Weights of a small GPT-style language model, trained from scratch on English Wikipedia.
Size: 10 layers, width 128, 2 heads of 64 (1 for keys and values), MLP 320 SwiGLU, 2.8M parameters.
Architecture: RMSNorm before each block, rotary positions, no biases in attention or MLP, untied embeddings.
Training: a variant of Muon for these matrices, 8589 steps.
Each number is 500 + 50 x the weight over its row's rms, rounded and kept within 0 to 999. Layers, rows and columns count from 0. Numbers have three digits each. The size before them is the row's rms in percent of the matrix's.

# layer 5 MLP down, 128x320, rms 0.302, rows 0-127, columns 160-191
094:501552527499448486495491502442430428494495531542538430544554470448536509527481428467511535491496
097:457472574499536498521479388495561408515519476435529453468493475560476442553541493523582505566413
100:550425437475525489479467513495491451518520528511536459450444551551470549514435518534572546567498
091:466503355523536560415525526462533416551458579439434536398505521489549528481498552522485491561570
089:434466531507446481495568387403570401516497594488527515458489404470546508552495527456537565493480
097:524466513607401438463503524476464505548523472520386511445478506486566537551476545494491513500537
098:453489538437454485470507537471540553507564536508475491459486474460469581460533492580547399346427
112:518431508511490428504426539395482446440558480539467566485537588524450512523495485502539444459522
087:445517479489495483534493605542550424521427456433498492476530390559524449532498497507496508521566
101:413475477507511555490557461541454575401616467538478556551492445480519437465477521529495459483538
107:510471583467504580526516556591445479421543538502535543478519505551434481583475500492522441491494
097:524514501416439429575486483528457464417693501464563489457445646435465474531490443437601510539595
097:431471543564516443505540449521404489550497441620442488491525473549434385505413505408493378521539
104:408508570460561358516445495448578556497477465430550517586523472488423566536497495527398560525473
102:431500495522602482471594481549528492450532519568373349491482490565499449601511458485587452524474
087:477563478489552517565559469597466593596503531492477473507484598455523565564582524487547477543514
103:472480642529548512603497569487536503403563525411465506557481480464544460493388400526492434525447
095:497559472570566493533490434466520370418514479614454485512543481492492445395441543418544465524528
101:497606521528592557495480611526465523553475506418555507563494468500552483535463555480480518477551
087:584455465479508458559512520434552468433552509557544487494540486495583486461551547528551540517495
094:520527577514483465421444574567449495512550499534394536463433548485529441625476441464606606526551
104:524559463513628445446526510539427445535631481469554528524522537477530502572568527528462568557506
104:538490450456402383539434430535461474459562467526458475466503565531529425528577437513562427551503
095:469444522502516546534483571522445592548587521478508522463450558708462441478464403497581519450538
101:502483548465549415525544438458468533487508503521512528617437490454372490451496520561376443371562
102:467578493488498457469620442428541494555522480526487463511540519515561554487453487492465519463473
097:560524630523482507492572560614521452547479595508500465484433526515485455469523461510485451555426
095:528491532434552530454507497539502568506470497553552391450583516429461561522538543546501490483425
099:486514466432526504460567432553498505539470543540575519440525554493496436520541496477477509509534
096:419430337521499500554524557472557478461508488606491504567529531524501491486535583450481527453512
103:551571496482558457421603492537506563412562495467449533461460394504518561482567550452460557557537
103:471436532431594527488527538460510490484562400552412492535510567536448387532501477517525545455533
098:484551517600533576510555550513476550468562565525484514529537473419473531477558480415573552542511
105:457470537481499525581515564460488547428447448507504611492529604523477541495470434533540511459546
110:499577459540474470509540555583572483478574543604572468516483519470543473461479568535526492475440
099:513563551460553366518460431494522534498524528545350484502563524560532474569507455437465489516495
107:461560535442456466549532511516483590490468482561456529446522569607466539553469441549538547564538
088:448455463548543568471536572517497460495460476582484526528563500533504498408479536425449544511484
116:465520456449505508532451468452468462445508423480552526532489580502486540464489487533499545503562
089:527446498489408455549488596633502502577533523487462452440508548476467481452504444477573458490560
091:532505523495542505488572516483479511506549572538444481557439463477531491554585502525480496493464
100:515458506481507504464533537449546416503474478618490497378441431553500476586463435490411418445453
086:570486497500514509442524596484437508496553453514420519512443507503500510540505529460466455466468
096:515535515584429439514410541452421534538560608589495556424512476528479481476500533469518482554483
094:506470503514554483447496511589478517368397488555502516497492480473645611545588607458439441448409
105:527484509515446552466633431486511573573351470549499438442496546506478576459498489557506454523524
102:540574425489550605501471584546521556525585521615433474541534487420470567463576596482558499369574
097:560549493605421481531508434529452480410529533546471558486498524375477541573432453480552457509534
099:586510416511468539480491465526475523499467535594506454438550431382502550477534515570519456525555
099:490490521536412513471538534547497435595408481590574522415539482557525453492486525543488475483498
102:503530463442566492500446547472474468572488441515528542512498385430589490427506549567536463528590
087:575382535447507483529482592516557489473462493485508493602453452437529418460537602523525465453506
104:551568605515428427563501559576528439561567544494496499486495414454585545436465511502516486445402
102:394510467548454522539497537517526546539536556531499469524497489507442421477534611406481446510428
097:437497512430479495493531451410503461539595502472476459555483493525367543514498462517600546467586
098:530520514540482460523500506582463492499494455572505531505596470532468493448487426473454490562473
111:441473418477442520443478538394468531514473502501510556526566516526499502556404565456592444528571
096:543476643536398522492445495513541519419476495468445559511465499546562408609378481456473476523462
108:487584429550445420404539605519572500470451412451411462469532457408511543525490414512428564455502
108:414405497419518548494510428538622450566559539455534480529465515518457525467502525551496572478503
091:587442525446510545440529459474469465489448556492493485582440507450429533505534445500491537542471
094:558498476397585580544495454391493497472515466444489496458495485588467467471463420561517548477560
098:471496512553511565554560545540450379530454508474556369487463468468494470538475468551449434461450
105:430560433485527549475430487586552552561484415510526444553438553457479567500512486513430557515589
128:554568551510481506582512501425361490478450608472544523474450534423500492602512498481537498499405
096:492516490416475461466540499476550537477560486536448479444477549540462629424475430514525486430519
097:466482529512576573460465478440490564564542404520507578546560501573494431435525514411548588445541
094:560454562472490433492407567525503394459475536538534531545404530501558516457454544435509565529541
105:468505531576455450475486520551522547585462453521433499503493565509553507454565485479535513499563
089:457482414520457524426458517425478445516472526498564519456529430475536516459510454505546536442524
093:491551436447541546561508433508502526563500406556619461448515501544486407525561524552518504480536
096:368511492538502532491491505425582476484510496423504457492554512524521504590543570490434569507547
096:537513527556502486547483462450617357467429578429434490554515488464499502532553475462419443493437
096:471518447454493506557502394492454522509479559519461482549521617521541520477456438465501491433489
113:470527472505515471526499481495512450516454450442571538534496468500510470457555386506474464542454
100:467520545546540506508458494584540603439440454457510478448526531610475427544518633546464450537544
106:582587477432536538471423454472504463438498554486575554523496536482426507487475474546416572466462
091:417523577543490396536521480470482595528513448434497523455485503458526480446433428501484519420481
122:588464535488431550585414466505529537448455517511562500502509479497461422533543395514556469533512
096:525531507468441556529526496572374591477557432541519491496535598590456492435516601473478600420530
099:431570566542471501468524486486483439500544555407452505429598483583494589429462474500540415572500
094:570473530615476430508521491520389439533499564457530562486465534400416455498509555460468489546481
085:617505574459422487573526512525497500509440563535423560471588463567525542509474558422580603507463
101:528502437478483534508467526503516460512656532528465445463564520587549454504555491530532568466565
092:483427493455564480549386545462519486526499547563505504414483500395497498506472516552476513365490
092:494542483473456468515457433494390420404488525547541536508535538494487521567452585426528510471488
095:472471498477499406550529516475406503473457500537415522383582531550569474453422413447482516554605
114:470426421483479552514577502483552515457555457626477526451513547506526469542411476532511449392544
095:499436466483515529494571474493563442428486438467424537523510461586523525616461481398508525447565
106:532463450453525498511484553513530514543535531474491464401489554492561576469456499425534491443490
095:524412532457521507469476693397424545487555531509455485560494555452511451605395528412407565537514
095:572552522441445575421476423532580510554488509497532445506555558410516471547473441518445450475539
104:513498425463506581546473464480496439439424546466495634617510492488484431483489512420581577492551
094:539540492504474407431452450514549552514638529533469517491569488448508522515459445497565484500472
101:491564491473506546477436481560462577602472551563473450477512506486553506483519509529431499492507
093:490449566646407487483424525537442429487491481488475564515514418513454551471552478403576435550508
099:573486548487475433486487517494564463480500536466450468405521397437455480540478515447410604541502
097:535540488474497551459351561470531559490483494411530558456426491447425495456512523556640521594419
124:448451574555557592549459488463528520508457541527415500583489467437501427517439554411510549508476
105:459519480497494519515475517482513538448521526590503515475394533442524481581417517402406399515554
088:479450448559630473482489471497462453551475548560468482618464405538575458476569536456498428453518
091:599375503491565438435416444473469449362511579495503477532468515522605556468422533473478506549500
090:550546481484544519493576504548463500448477378432501394608519476554521490532513414520535513488414
105:495494523492528456556433391457440560577521507515573598523549535538534538487445531419514524481483
106:602477497585484342492522495511451568524450477522472499515444505533570519449453457499563514564502
117:464515616585484412545516431542441478533526560455533447487476513502494419530484483478507429631451
096:607513487516479457603515511536414529556515542507496473408530537492592496558369527509445440498574
092:506469468465515524474619487599530430504475576505487458442499528488531399552529515469448516451508
099:532495481456428475465444561416434465465483538498548532501527470582449440440352451487521447450440
110:471525504490479506531475491542429458504509550480448436396426414485517526487411468528469603428529
093:540582458448497493509483484524409496505541532474520461554460465539432395512523471415561535529492
115:511504530464519480496436455406486489517587529545517649473474517552494513467482483457556449497533
121:486608485537471441559510426528486509532426546462474498535433512509446400534635473566476538507463
091:522472596459498418428548495466557461483452537481532440417498473531513431487471458589529508622450
136:396461427498527520457464447472517522425568504513612570449464550509503476466455558488504551470551
099:534487517513570507514493419557479469515467587452551431461532420504550531501488532528522569500574
093:516489450491525469561483485474513492494508532443505483450515449523532544553591509524466463416421
095:499571507441486419512531583425554443424590427443514533508538552430459532504472494478533517528496
100:469508461485486523486542477511471572407456520568506480519522439560503530559416483444563478490555
105:589507534546428412591500635492484583486416501494441473458464400447610520522492441649424474459492
103:440562536553466510533479480464513500436477554572492565516391485572558546491408478632370511486543
102:520487503529576473411504550514347435590470509474427484501470406437439494556536435515604500525409
093:508530544508478558398470533529469502538522469532546584591581494451487608570471413498519392450572
096:476449589469459518598430543577434547534452533544532480491510483372557528468500493516495527456618
106:417541448491428495499365503614384474532512467443525567486559442453461581552408518559507550493530
101:557401439464561471553496560451465531479497522436422458463507552419544551486488465528553513560470
094:512462384352415564581445495519541543498535438386496479466478472568525413660536461523511524506575
100:599439522399498458543480456487549422480488553414563523469568518503454479480537475510554483529440